From a checkpoint of a small transformer trained on Wikipedia.
Architecture: rotary positions, no biases in attention or MLP, tied embeddings.
Training: a variant of Muon for these matrices, 647M tokens.
Each number is 128 + 32 x the weight over its row's rms, rounded and kept within 0 to 255. Layers, rows and columns count from 0. Numbers have three digits each. The size before them is the row's rms in percent of the matrix's.

# up: layer 3 MLP up, 1024x384, rms 0.0383, rows 544-629, columns 48-95
# down: layer 3 MLP down (transposed), 1024x384, rms 0.0503, rows 544-629, columns 48-95
# gate: layer 3 MLP gate, 1024x384, rms 0.038, rows 545-629, columns 48-95
up544 104:127100131132147122130108109184126166069125075124155143088105126158103126108152105203223074073213151071129102134184118084153143156130104074176114
down544 105:151101137157118149121133125173163100038141177042149144133096114111075101129149116140149124130113111116089119157131139096140125109127153058154067
gate545 101:061099125147048122134127181129132171089109198102137156152132158157086139132127153107164106076176132106115115173098112081122126128114174112069164
up545 100:124180123119127121149127160197093103121163149112122164121158160089173093140167163119110113167160125195114104074159109188095148166137127110146156
down545 101:119118111149168095085091143134136093106111121142123109159138112080142151085100181156159093123118166140109133154108143132068105118111102051146076
gate546 100:181118145139105082094133149113140178108143134133149216113158143110182153136072072134078110131133112139086162127166179169107165119092141138105055
up546 097:055171116137089161138105100157108140105129118164073067116157119140154108093083166118097142113089138103150099126135096148089124182121130143147185
down546 098:182195135116168113192111120127128147052166118150135109152123090114152110132106120143117089147092150174073175113129112164139101148066147107123102
gate547 094:116167120103123131141118091086180116212186091172112132090135103099150077124162110139166113138128167135155148136170097087092071145162137113153116
up547 089:151168198147107130166153124100133145117135150141156093129145091154192077177105124177095075134171113139104128105144118138160119167177163100109170
down547 091:145146081089169138074166143119128143118170127158097123148099131158080077133185070128115156116204157123120097102158067082132146159091103133065146
gate548 101:082096139150148114134096074110131121159145133149104098140151124150151094097151098111117151179104124185230102116127137173134089139153144089121060
up548 101:158153181064174098191191154129098136144127098147154151142142118129109122165099064186110129128092119086114133101145095039114112068130124123107174
down548 101:119102102104105162144106169157115141168162121151116054095113158129104179119040114144126111131145141129135144121188102089124084092171114144119174
gate549 095:057119163164149161084081095127109078104131055177115105156097115077138132157122160137090157124135124102067090164125195111166142164151118164110178
up549 097:092108075141114132166190061089147098143154101121124112114115129120118123125105107126184141153155169113140148139096084072144069123152142148077126
down549 095:180126156112132111157124136172098164195144141138148107098103154108121150159122128110131135106164132193119163107145119199117133098094143184149165
gate550 104:118114139148126155165132124119174067115177113084160104114121127188105158143146083158142096107101093135130132147141089136125119122136166156172048
up550 099:140194169132147209154140120149097094144180081093156099120159120093130161098139071191133088144145134175136079075118117114072109139185127094133185
down550 100:135111171096135167145115179167086165091135124128124119090166172097089105159102169107184105124123171111089134100154183144142120120094125115147165
gate551 103:068153063140139148124122144207106082131116125112136180167143154156144173182116089074205129148066141154126113136149139090134122151186162111097047
up551 100:110094149132169054183146094098159100171150103148137143146148091102113114137112120078126131100136089128111120143134140146138168055135092142082182
down551 099:096179103183151084162107134138227148088117092065083190185132117185094163122134133075103169128141144137150090057131161167132135135182148069103096
gate552 097:134073130120144165176158127132093117155126125152123081156108080117086143175067081101127093171168140112130151126052153113118110093167165146095119
up552 100:137178117103096132092117145220120166166108125121136177152184106150099175142134119122089051174109086097059100158059177123099140165101074083101095
down552 100:156145122136174176163067193135149080079157104161171139150130178138091176142137096128118110130145154115140097151105142113198169132159083110190118
gate553 103:139133161078118119213154095077100129104118136101141161076077089093169134096099083101177146077170162118154151108095160141124096137099159086190137
up553 104:109111172092128111145135103078151129108109104176037154114131193171076092118133091124044123112085153150084117121144136144076197082107165123118092
down553 109:197147166126161143129118113148121109156085171156092087078081173172136120108125116142172032085076105104118094159155115093078138132064113176129061
gate554 099:159132093093129133186128156096075124112155113137146081135085154118152098085047111096112184103158121125096078082103184081127112133129136166139120
up554 096:199104133106154094114115103102110096152123166173100128140149131143125149136169117114138099136109148146107093134207107122116143114128052133136123
down554 096:088150143157103112143142198137192111103136078107101132135124130156122121089184177115148147144132196158149095120131170178057131182146098107103148
gate555 102:166116152130206145138098126149123138142099155153129073132156081132094093192159031081168091170173138081087091137106130134146042149080164098152124
up555 101:118171142169171161143148113112100181063104139118129095095090128134124157111104097199079080109127135103115132108166089120145158121146167133128102
down555 104:179142136165175122102093146077110147146132095082137187132096121129188133129171128140189142170114100116108077167098122115101138094100178189162117
gate556 101:134100089112139135125174159107110126164105137124204177094197142129170118125158184102107069145109097167168065139107169114124140135134050116155156
up556 100:103196055144140198137154118118080129141176148124089131113086117139111117075094143142125148133111145178139133114147077190101144164148114124194104
down556 102:138114135136152116102153135152041113138208161142114112074099118180115107130092143093090106144162120192121139118165126104161087144191136181212162
gate557 089:124166116134185108063167092116077136183088098109116144145123100142095080104159130081103170135119124153122132063145134136102106114135136101098139
up557 091:120112134184160189096113096113154119121157147095133140115127112149136075149182197143127128147125081150086189134107116195126169111123059091089146
down557 094:222120124122090117089161124139120130145127106142147091121166248166164098148118156106063114120183134124143126166102120107114060158118141131172162
gate558 097:077178092120146154074154143168113101119129106120116145154174165122114134131105170136137167092114074147129148115115153118130142176150167112129149
up558 101:108159088132134118096159105125173100113050114108171112117127141164130112115085087108133090106072069066158059076078121103117181135123108137078168
down558 104:118174063143114145122152135111125116095127084118136054125131101170146178121164129131103149138103125093114141065080137177128151101120086081110128
gate559 095:136147138094108137114129130191072138191122090122164183178153158134136162109146123097128132102156072182111086135079161100147129111126123087107098
up559 099:118135168099096116167157131174122183162143156126121110109141106156153060091133103137164172120168125133142144064094167143153162127085141074118145
down559 099:146147120138108138190086134101161106107074145114117134097183134111154058135081173129102138102107149086122119100096164162121115113174134152142162
gate560 097:086081105156156151060133105120107104095151190133166146124141098146142134129099081127156129137119102157121185118155164054108130079136126171151057
up560 103:085113180096096131112096087079143173142145106090111103174166117114156120109146154185137116111096111135106121105096143111055089117113134178084133
down560 101:120132072099136131134120112128154116132162172158131132053126141104157132088088121122189133161169097032090137158148190085207161117129131120150075
gate561 104:132151143175081088095175153145093125142098101123187168116155135133169106175139153164055124146164179101153165103134117167134168055131097164161104
up561 103:136078188066139135157141110162141101141099155111110101128144117161145131112104081141126100114097127131072142169141131124169201115165138181125105
down561 102:125104159124110127182140188150108160114101108073098119086106163125124126138119129137157186131140100087078092179092151120097149070194096099113111
gate562 100:145156118142127179088124110048098183127131107093094121115147174129159094150133110091128162097164120155031143106108156099168117133186151148134098
up562 101:159094123114101091112101155153112089045128146116145092050176122117177115094097098114144074109120129111098110093131094116133132109181158126122141
down562 100:097080037128128074103164134137106127104102117103123139099176079178100178040123154172110156145118100102128093127191093121128134143131139109127090
gate563 095:117116107229164188114180134149148158124178128176108161167140111120131178129118090192158179129085142141132129156103097073122103138163059116120123
up563 093:058185179081158155128125189082173145161133128112072136173130170151123124134174113070166092167161133117095116131188110135129119085145140114159146
down563 093:129125075113125093064147150169137146127144159169131124143166172154111051177130157144114142091095153125196146057080134117138135137113159129148086
gate564 100:091170115149079113128137070146103127057159090068106164135161084115095113125119096120100156131082184130123108135130082096106168129107096132166102
up564 098:130152126133132146052118167141079099138113117076149118063121108119137136146123156070187173125173128067145121108087179177166144118090063101105152
down564 100:066138132158105127103178142117105151098093157161150130165132128076125119129127103137137168147133103128093233138111150093089128128119143140109119
gate565 099:144104082123111128066120118088142161196122134105140078128089147091122106127129187130096158144137078152175121093145143113114097112184113142096144
up565 100:116113119117096138108116129165117081131087085140120091151093106174128152143137089143157131098102101114082066166141117197125141135116171092086127
down565 098:189141107106150120142090100106162143233119109152084112133131123127138157153091161102138196124114113101209106082122122144162092123193113141080137
gate566 103:128152175130157128165133133136197159125097045129148163109163106104163066038199138125137138081032107058103100099165120146113131123190093136131085
up566 105:108214110137114124092151196165139175110132159111149159126083149123076159171129108165161147087132103132130191157184194145151130154093124164124150
down566 103:132113153140108096068178148146121141149128112092119135186118150132125160151125122130128113130126166144073096090157135186151145148125094088096125
gate567 099:141108119112142084121114146160090125128075150123157115113094108079177147103141141123108098120132134099105147133125154104139119159147163097183090
up567 102:068105138165123138147203084077096089112123077199114123151117116113098101112168145041116105118092157121159122103086140103132095106146166125112115
down567 104:117143084137174174164143116161181101158124170112146173127164083095125123106113063094069139092115101092095163084181147061135127082195145063158168
gate568 103:140062186099088161152102107082114077196102159144160148130119140147167125141158135093149122093164146098134143089141069092158116120168182118105063
up568 105:161165153186179176121123122144047120138151076161109147063078173100143159154081169133131104146103135137164148110108105090185113144136063083129175
down568 105:111131141109107163093148103073171115095046075122132086192133183100149154171142173132193131149140099135157129081125112100131163106089166206145096
gate569 106:088205140101176137130196068176138222143145088168124084133122092089113074146132133165134136109129115242164082157126213153140122166095162159146130
up569 103:177105109128172103122102132121157097062171143147157145103111138111142156145119155114140155146115143136168078080179124105133157123142214126138086
down569 100:131118174131183117127136097144163087162175121192144104080126078132211095152060174090112169132117079094165126090116131100129100184115154115168093
gate570 104:116117148138120185180111138147144101151081174128149146089128119163186195124145099145153135160105122135111146164119121167114107155093056128157154
up570 104:121181125122148064165110161113099131151143187157065062091127120110161142101140180147109175095074149144142146104169146127098171117112120172074126
down570 107:143120114121199129077144154089132150142083117118148119144133122120111121120088158103144111160176135094132098158165131142171150136136158117093095
gate571 095:207121067133127160116121149122111149114111137101123143156168118131168104121126133078150088102129110165118077145114108102125174116141086131093123
up571 094:153142107077106108127096159162136130131135104099168111143075114100100145153160100148088123146139078109100129135137123186156106142150120128121136
down571 098:124084091205093138120203072153101143110066106121204138136113150115174095162141156112117136074119109172159174156169121102111167146171109075143127
gate572 090:123175163123115164071092161111157065138155133178136125139104056061126168157089120072078168091170128163153078178107149134145086121145112152151076
up572 096:130118154135110128086146149167049176148128146145108114137175127123126115159130093089110102152090160113105096113087162095111108091176155145128107
down572 096:113142131086151092143211139104119159146129166141094136112105058101156096134146133139158140136126089173094105141143074118112090148164121120168055
gate573 099:053110089102118114099173121191163126127157089083115139083157118135067075140139154095116166166117158093141180098119129121147128103149109166058109
up573 101:100099098202104164160097134139134087132139112092166135178109089131139111169090110137101131088169173127156131182114098150139166083223077103175091
down573 101:144161069148145179158141118205142166117144160115139154141115115116135137121135162123127140120117150091126111053138111120118111180193104067134138
gate574 100:099110166075075082139126154142155169100119178108118100137073125075178144129132093116141090121100097101146110137100082148099133148155080109102118
up574 105:136164157092143082069155102063152155147160090180086133178115113117106156119120153075086116114146142146052205137139156158154108158138109172128088
down574 104:152128139145102150134149169090091135160088143139089086187111127057096179118157156057121092077117176140065144128150110101089167126108152237108170
gate575 107:111149079140122141155120111110145112131163109129104093061098122068184057137134122105130073101115086083163168141122099205122149168141122135130155
up575 109:149178197133093167161151128064123111107066104091120093096109072145103098129089128114123136068090198133121110177089112148157156165147046114109054
down575 104:088114157145125164126173113149175097163122141153095157133107111165157152140123140106134165138133166137096123133141122161134134160120096157102146
gate576 102:109140179119153137049103173138106183093123124159094155145082115149152161105151191139149125106164111106128184117148142096145118156136128171115130
up576 096:067122137122082103175133070157130153121132086126152120087086131110089127114181128164129112122154082118149129116138134102125100063133197113146099
down576 100:148109090110121105114118066143093145100112120114084197172176138166074145141145153120089050191072124157153133154106111115175096164125118122116146
gate577 102:137144135182145141134119115128166164116114143134165120157144054174195100134121060105152106110175125138073131159183120036125110173155151175144081
up577 104:168135108115091133180142147094205105135144096149072124131101176114109126076077164111119108064112120145161046116075149111142136118122136150119062
down577 106:157118058045084153109076121088075149126115053144120124146127120143125122125163161151172085083145173119114171132127158137158123146174078165127168
gate578 100:143115097153136131093094187179110116032086119176106192118085099104077100148178067132133126154124086074145099158134168140127105112132147063109189
up578 097:121034101087172123058118147166098189133122096068146109091149105126169181141170151089151077126156099140123074179093171164123160141065075122126077
down578 101:143164139111174182108136104127205140074105124142119132110105091143156170173119146153098129089097164057101167104135136145183089154140151119073119
gate579 096:138090152143134119149163127153147157111128078151154113124172142156137112111163135130126125127097138119104163114172159127140089152147142148138076
up579 100:050147112180096087097146166129153054148170091113112096122088105170100114172142169120095112146114066105087123142166085151136082157141120147089090
down579 101:159129123099124145160125109120050072120114191089135108106189116115096219097074074166132161149078143096124117100121060093173120121118156119164153
gate580 101:085126115091112176110087123212082149101139121151131155174137183092166129094127065097128115118127163141160092087144096135131166124122118121124092
up580 106:111110142120120085131089212112132103129089082142081130159105145046146130150177162115155172094076123110092173161123121113131078118139080154097070
down580 103:111113107189042134087139169096109106108112098147135085113162086177169066161174098126091054102109155176166114107145151138145149123155158155143125
gate581 103:169145122097154155115073142139165095183122163126110128144155116186120137155094141111119142162096156087079136144166132092158174130109159134127112
up581 099:096112134148132087158164125143133115092121141176159175133136094133091156137147139169127142140050114095211124171144117142202128188187091106144088
down581 097:109110162059058156138121130072110183159124097153089157142134142113102150159095146170105138119201152026175100143105151135144170148076149130154121
gate582 100:109078104119137147092124140118125163081171090116121061168102146137094199131149110113147155102130114132149074123173130177156093104145126074147129
up582 106:165198121148184090130099145047114161155159110113166126127081108130108178148091149124149125115115121156090107172100141072133161141196109065121067
down582 103:138175145129156163127148143084163148155095160057170122124077094104097161186166132090139097079108129131176123133070133092187070146188158099135092
gate583 096:150049127082113117094174122088136126169143168154130099166121150171162172081075165104119127098175118119107151103116145181136116115127097127138161
up583 099:165082118096155119140116173083203105167162062145130130122130190081126102113171165121078172065128186134164092083169145137137078128167185100138171
down583 098:173182187126138148118088128155170123135154138114131158123126144161113159167112114157089176143115166153077177085200190181080102150086167110138152
gate584 102:118168146115171132115099182152165094075104144105096091136077128149103158102125107189116133201217096105140150194132141091028081106153121180167153
up584 100:178105118188101090133124122149079101158101154106109174130125135092167170135123149158125145170119196150133107155116128163081139088131134093136110
down584 096:124049139178147116078149178108101090123093181050131162058175101087092057074134160148137100167128050122124097118148054160069156127144159100097165
gate585 107:137164157090130092130119104056083190165143112126125124167101118157085103135054146108174088143132164096127113113195118070096144102135146122147174
up585 107:071181141128114139088135120107116110156082073094085066114138082218109111105125111093139107205101076140149122170100111180179154124155169130139101
down585 105:154187048146147121156155123123125119168130112095066088049152096116121075139150152125132125113141111091131069222122046110158158121112145134099105
gate586 106:101181142167132148110115167116120151157135098111117113057118135188140153131112048110079186133138080110090111144161122134166125179141143134128139
up586 105:088148120099125144143169123122135149126153072152059083097130136109122127144155131090152108093134112158124098111156149128180115120118144213133143
down586 100:066158157197131125123113113146126126053129100150101146104118167108153074103197112109113081133131093114159151175115156123127131138102152199102083
gate587 100:125168120103146097139095098114147140120084123085105099084129101189080149160057117093193123106120146117098185142111125093094160085196149100123085
up587 100:108160152154141190088104037143165100106112106180098164116104102173085068090131128087173136115130099085119083117102093139071181158122169145126111
down587 101:109127136094149138109144081146099112174163158109147092109085041123139138088107123140135058121094137142104169117134133094083172146131136082113161
gate588 097:097095123117118115107090102142145117128127158145173156194106185200125089133100147129139162155107114106118100121144034073105084166124177112067078
up588 103:184066181148111117093109100142110158091101151153150113069149107091164104105107104111175125143094093104120097147156156149144176171090126117095115
down588 096:091132096088120181108066144120136125130119058073079124107129068134089139156168145128115140119134154126090105121119193119144116090138157107158106
gate589 102:106132079135219090100119143123101128068115092164074089159129091143094160111176180144145127095122124126082158136094187097168131166116117105162108
up589 103:153035074055128154148059187108129099108112122128137122171118107118167184122140134141144096113121064096104119157147173152092089148149115141113152
down589 104:170152112082128166093147080066140148176117141161143143113142143136150110084150103132165106161140147113136157160118182183140148134127087110128154
gate590 094:113116192180217106121101170143150117113157116124132157180085139128098075142124113081072145159119141145045147094155131088147160127157105120109129
up590 097:130110169116136202115174114175154145101084110168170203110128080132143096120090117133128116149112137115110123146165095112036163121131156108106140
down590 097:141096103147171155106136146145161146111179142121137188104156098093066129184079086137196173121127143103127123111173114109137147103212192066145150
gate591 101:146145125083096157136179120066078143133150115128155086138106141113119083165111202130129156118156158119097151128152054142127120166072138116082167
up591 098:106117159162135104174094171085088099124143151112121127095134127147196136103076178127108126102134187149125117134167109061103063154121061164135124
down591 101:097140150150110103129144160075118122129153110153118105154117155133137051089085154172109173129148144119128088104133074037141140193191090130153098
gate592 096:141109151109166147168073085126133149172102115173129181106046110170137132116157165160118144072129101088092182194113120137142139194112149107104148
up592 099:094149128141120090115155163116137166094178111159098110110182101189132145147100116087160137127123132141154149110094152124161171155090162117159141
down592 098:161053140111104106167140173147114131128080129163108191121190173147072105120133134197117114083169160069077167184153090104104095089114105099106196
gate593 103:119153112132130099059098144167122120102199116166158141141121087176213187124157121174139133152072122145152083113153131122155133175138142154116126
up593 103:106039117165127113115133160072166134096095124118118097173172120110120102142066183141111132090120092093110137126133123167127089111080222085176148
down593 102:139054167065123084134101162136110187161090101101150149124185108128132130143071112101078101137143109120150125122165064118086074189106134134161076
gate594 090:094065098066171102119102118040106146109119136106118110064138095139151152124081178096059080119127122122113156092113099144078163170116083118151089
up594 093:132080144160143094120124149129161134120117134129116133057114138101119126128129043083150099134074149097132108178179133073148116120102116111149182
down594 094:122100114094121055113119119127108130117118082147101149136128097076141085105110120142122106134097089127113142104146085110096126124146127112102116
gate595 098:090154144100080129120150128105133114132156151117137160129120143085102105145180098147131110153168124088121076077137110152092124135134097162119109
up595 101:125143157060137162130118170156115159108096115096105079096142175135147148184081102109148132126137119109096153173149118113104161074114124133183116
down595 100:128142119133073105082132122058148152134161123117130083171152166127116111090130082112074133197160143117111126094144130172111111111155155101072125
gate596 109:153178136123086115105114078201094167111106116140127091173144188088065070100126152140102081122195098169106111150123127139127086136111143158147215
up596 103:125124165111149134140081127146083150115120089113170121087133101087114104094155169156146084157154165123130206131162149129098093097193161106106120
down596 104:152116139152091126157122151094076164189125134084081104125117107090149150150107139132108122117120096123094080159119128118118071176156155111113121
gate597 099:117116095116198114156190196142125150107171090132146186173130176168124097046164111139171181143120094156084125117141088128077124122075101116135130
up597 101:159182115128116137110135144055165112083101133141169126076098109074162118114129125086149105124128077135164098161135110066147142119097134086071053
down597 100:167115108139155094060162128066133132172124109136119094115126129098120104151111118086077115158122067116130123146131112129073155119145160097100061
gate598 102:147101154068180141176104123068069087122064153116150080116154110155080121140156105140134105072137147144099124116086169121123080077122150097171137
up598 100:109113132169113129120122063169147135136108165130174137128151110180146181169131127127090209151119094129136122164127069147130167150104191126088128
down598 099:128125114162129125066108094149109163078134116078100116153119115105106114120107107149205175131120145115135175184095137130156216151135125129069100
gate599 101:141153084124118117112118138155133154109130109105140115082128126174108148077132134154142108080094133132105068123141153151118040142131068125097178
up599 094:098139178167122106160126091100134196106148101118194078093127155177143169162092111117178146129158122097136175161160146132152095156123141112154188
down599 097:148156131151145137165184150078116102085105051122130127146111159111202116092094123186144045117064109138142116084197101169109114060143127175079140
gate600 100:091095137066145152131118145142151101159070135181230147109107106125131125149156142167113119116046029144139160101132171061150190100078165100150123
up600 100:139143147105154182087147092197152153093122151162177069106141153182200133160123102175166064132128123147140182172171113095078157136155067173115128
down600 101:175215178065175160102140158192079185139124101130131101133104110189162101184111082191182144133129154122124131105122123116138145122125120113070138
gate601 094:178141125140141125093159127162097111124114108186161080146130146134119065119114139098166158102181147124095124137139110075105049087107123169118098
up601 094:141076112148116122112134122179189160101103115093079131130182099133182098058089130112117142155135112064097136181089183139127182130177116093081100
down601 096:128101190118106148140144126102157095171127129149095114126105176140147162096177107116158120120127093135213081151097079096170164121149141076094117
gate602 096:125152147124056114137108152093098111140128094110140137139155118122125134128126108125087093141129160077146156107139152120139168124035098104125050
up602 100:145102169202119104105195109098197090179128191103198082130110103133129086130154103150114183137107134101161172101136146166134156186142086145109125
down602 096:129154144161101190162117128140093146119136126138108083120135198119164148167118112137128152109157171131099178188117091147136050143139135076151198
gate603 102:107141102111170090132104096168146071124155138127161075161077185126104101159173142215160182121162137100153103167162121082198137130152190115151088
up603 096:089099104170030059197124105109067132164163104116110173128122104118139153098161144044105126129183108137140206141141108107125138127107155099149153
down603 098:138098053157131128118108121116163106159140062158102120132090094127161074155151092104164120101115165133067028114125165159146139120102112161113153
gate604 099:149155133099114147110151088109122086118108074142075096147091106179090163177153116120135127067138126151076143173125074139065112145174099048136118
up604 096:164122114107092100110143124137105155095114139157158101130129133110103104102110067062111148088068136088116115145136063182127134141140153108090078
down604 101:186062072156150097195145080085153049137055145157126091128169133184140130160181157085110102100148124069177127112094196075090125141161113123141104
gate605 099:182151129108148147106101157112140137139156129196159140139090163141085143137148144129129131069144124139138186157094100129114090109098085191078135
up605 103:112107130113116152108123184139186068150130133144142106142113170166148139133101112098149168093095124126156090159113066108159140107139125107120124
down605 103:111064110157141150164073165139132129056101114169101128164092108145157145074147133114112123123126120174146134106104128145117178132091099117165116
gate606 102:166204096186170137140122092097086131186034090139124159120133132166132155131101160092164143131071132112166161130099197134164183110175097166142094
up606 103:160083185161160122076063107145111112131121096124123161101090132090044125150125118156140135140099165124125061111097148121121122090130100164117125
down606 102:123128096126169163156110076126056166174133155120160124150158147083130179143139102108146150112075102123161148144110131127164142094172089125147123
gate607 096:092110127120151122113108172157154098128131112108124159081087167128083134144119068193178128110140101150101135064128171128069122073124168152178123
up607 098:125139131222101133101145117181114115134144188111118124130169126186119107112093111134133093107076137139109111128118125108165101105097114126131109
down607 095:092105174103146136125140116131173109095096117116160095153133078118103162134152130145150090107111116126120160147199100108130138187162153123155137
gate608 098:140090104141095113158143152092191188070118157071150091102150141168102095129147113106094093041095077137134128121117147113104114122131159163089046
up608 095:150186105148137068095159152130139109144156110121194103137127114130113142125125132151118186121105113092106068111104143120139125139085116113127077
down608 102:162147110146123060196161085150138112151107100122103113134175146113167086154094076214146140153096162124073139110176066193099123150127157147143108
gate609 100:111120137117106173136164111126080130128140119146093148123100144089139111137079172152127135089115146151122115086160153153137069103105150144140082
up609 105:141150071155115112123182052175116179131135166168138066119144116080159133126109126132166147155105149135121097105098155075171106165138072116158174
down609 102:167089104086137137113182106107114127197095156119122129146139123119128114138133187144176097088119126154159092169054216140155094135155126063140084
gate610 095:119149139131177109152134146146120131106124105069126180070165109118128114163116216102131143113134093096129143186142150104086167090097125115098184
up610 103:139098109145129144172148125151162138078101158104130117104064122148060139203111102135124166139138134162146143172183175112168131134125120100112164
down610 099:068111107129171088134174090070113141157062121078111120089199149105146070097187133093152094078055103158117056070154217101074105116183122090124151
gate611 100:136096114072085167077096119140114108135053150082145103112185142119108145167153139126138175082117156130158120158129109158093068104174156085143127
up611 097:113142116111108119111091150141091139118135188168119123099105093141090101122155169121112120151100170131100111114127143100129087141173098092075112
down611 097:133184110160169090118092104158109149127109180096090153088137133163116123159140077125085109120134154087101079152128118117159045113031089097058131
gate612 100:093220119164118098083181112186111171150153103122134094146187141125139155150104158143139158109082137136167157102049161141157134140100144158151158
up612 101:126157098176099143138144157128126149111113045117103113102043164102086144116108210180118129107168168171136153141094182125151098122086133157072093
down612 102:150080120089098096135166149152141116113119122134149147106062218190105097143092096129167158136184115153147095117103158131115078084171141139124069
gate613 103:085084170129184109077056172148162131076173120111150168118158114124193173143142152161113180131103146125126086174132174056110135135180175101108086
up613 105:183113062168158085134168103068183104127181086081119127146161095112091120070130122094119118160127147106143084125122089145115143133131116137151126
down613 104:174131127129048062149168134143130107187149072111111115116157082060150188086125099091170102163080187206114113150187073184155157155119119135089155
gate614 103:161120177112131041173168199105171180082188082139161118126112135164087116093102145100120123113095118142165111174128094144125136168128192125131126
up614 101:109137089161105102073136115156119124108110182175160110161141102078145074068142079167140180134093097107186115076089162124127106080062178087131138
down614 099:114129128156125160155107137055138177139153148072189097151105083106136141087080178185064191171176123070161093040097107138081131136129202074062140
gate615 097:123139085148206145177138122129119126039088148104122164073112152130108118194071167100150141145085139096128187073199102110110142117141139159148108
up615 099:100097154145135120154116124109189088098137112147162164164121143125092131124126158142084162111062122081096105092165140082123102124117147107145119
down615 095:119197058139136105151127111184110158129167179118133128111068101075159093186083091128145158128109104153122152123124173135122111125119108118127111
gate616 100:152172184174151112107082125161116114103065104133063136130166103159194143136130124105163159154121140096085109136171128122148128086108138151160099
up616 103:158134142067072098148149106135113063140098108115086106151079086158058150123143169128203155176081119128111156092104091103154149127111076186152106
down616 100:123098090124175140139163191151147126110101174144165126173136074168134114104094162176154136112084115168071128115115163093120175088175154149046086
gate617 097:062174155143126131106141119182134115139068143177129141131051167137090151146103165144118124118139083137127104115165079125130146113119125145094154
up617 096:140111148135147133166102180209110154085109078122092127132139099185116137194157080159125178175138101090067102149128129140117115138101140121163131
down617 095:127108083120145146158104103114174174128147190130155093126139123131168148117139078125163079101076158146155133133057109113137149194116104190125086
gate618 093:159065104121142112134174166083134168180143118153150146131140077128116157103127158071177106134117140156168128165122112124114134123131142141112156
up618 100:095146103189139127105085165141088121129092149168111111074079145093137106147141093113135134153150119099092126150139148102122192137152137144108082
down618 101:047095123139164137151132197103156113164140081107161108068139057170137131093106160112115109114103120162110195109143127107164135114120082146060129
gate619 102:141128094162075109151134145130117161150031125163140172115194136151112127115152128149089124103094181222136164134143108164125165115176125139068156
up619 100:134169128150138116100154134062138091110116133160104115097136131109168143098096086115129089066123171121149107087139140146081099175087143060130108
down619 098:147171159157118077061070118145137148146154126120184145168138179135132107111125181081104129150105101123074155112127144106129146129189138125167100
gate620 104:114153083144147107161128121104111147118090100194138099076174191110086164126153144110129186148092161036182160116117166170167131156147156154119113
up620 106:061101145132097142085111187119147133142200136132150101166125119128166156107133126093162153117119167100173042132177106090117176209167068116093142
down620 102:053133123096149106114124124115153202088153172062147095121200081169121088110186095107135168107133150089107183137143098191219170151127168075102170
gate621 102:088197149167081121113115121077126144165063146111167138152142131148077221097166186108122157183141097161159139177120135174128176163078096111112148
up621 098:113112160111153118115177152100162130110140100135159118151147152078117109128112140196164121137108122143178141088084108057156110144141100144115133
down621 103:154111103115137171109094154120172119124103101082149099170179138179113164128186112127087118106124131098164134071188116150109080143127160096090101
gate622 101:117109140147179113102153145160126161112128134097094113141173143117180140098098144093108094101160109080095065083158146112160128181163128144162117
up622 098:176136104100032160138168122176127124162144103094106154119119100165200150095127085149119168140140163099097132109133135153155155131151144105121098
down622 102:081134146161179148142140204142094134097126135131128153069151148099136161156091175067189127121145074156104128133154151127099093166107118158122116
gate623 097:133107168130098122113111201093141131131140108061103181088139121145104158113096043133108105130057114086095088128122074137081147119115162145167105
up623 098:111170139153148091105074142142121157091144094134087166111116139158169138130156084176167135129169068101135146189109148106127028138127108167107089
down623 100:178156124117128094076171158085134094105128160148139121129143199099120110182125146162150118135154211114117138163151164116113139099128122136105129
gate624 101:180095142070183148083104174104132148106094085112131082105170104089135166111144106122158092184093154165122111106122120149102163126111103143075142
up624 100:115172159113127062120078131140107135142090147132092112146143159107113116141139132088154098121158108148161148122136047093101117090112180160147085
down624 102:173090156101148074124149180131107182121137123116120136134090149211154176081088120159068136066126135118156167137096068079101162149086209122166125
gate625 094:133201114103118178114158108065093192124139142193205069100126117173180137103099067128201092106105106163120167128103149114154077177131102131153100
up625 099:124068163096145162119119128121161133103141151099100141132098094174087115124120114179133125130139169125156183111188186152148115110151157126071122
down625 101:076117172188183105132061169164147104092146144190101163069172124087168167152193138084118148149121145108092128116092097116151119093063060128120081
gate626 103:193155174122073098111116182110120105130154167110138137083144094168095138138064124178080106126125119158124131142095103103155080143140107091085124
up626 102:112141178075115148149143166113136153171177105129078076106106181128104182137119126073121079184114076175105106112118153133120156162125190162144143
down626 100:163080102103119156144164121122104135129162104136166124146119164153125122154138150080096135100120128106179119111190110180168171149149066147173144
gate627 103:170169183139184158130149113134097127181096137127126093156142120176135050148120156086063137160149134211108137180150134145079151161128103096163148
up627 103:179153088101084098148125154119091174142047117092113144183116118075125095142131131151108136172141166147134102181152112120139111133055150082112102
down627 103:138082067132084164141165165094197121115138119111110140128147129122168157122111096124131094149133140165207123149145096065189088161128130155166147
gate628 100:104185134163071145112139202137105099112124136157155137134184129128136127101137152127123155065161183131138135066137136106085107123184086115127154
up628 103:093157103131073141105165138107092153108080107144105114131127162120117146124142070118132118129139148098125139131186172103122121161144123164179081
down628 108:135124126162168117155126091140154149148154014117146151099144169080132109173103174152202052118063121132169106106115151157158129136150101156143120
gate629 098:160161124157109121135147159095164162122108163133092105097084153115193200152157162098114137185102149130105169161144002102166131112153081140102126
up629 096:108116098138156122141098130113097150162125118133182123104062074103151097166178136124133087176172068115171153157098154174066144133118191115118176
down629 096:141136184170108147099126095115104098229082123162088140147110217149138106153172152140155159092084111116130113125114117130082103101095115166104158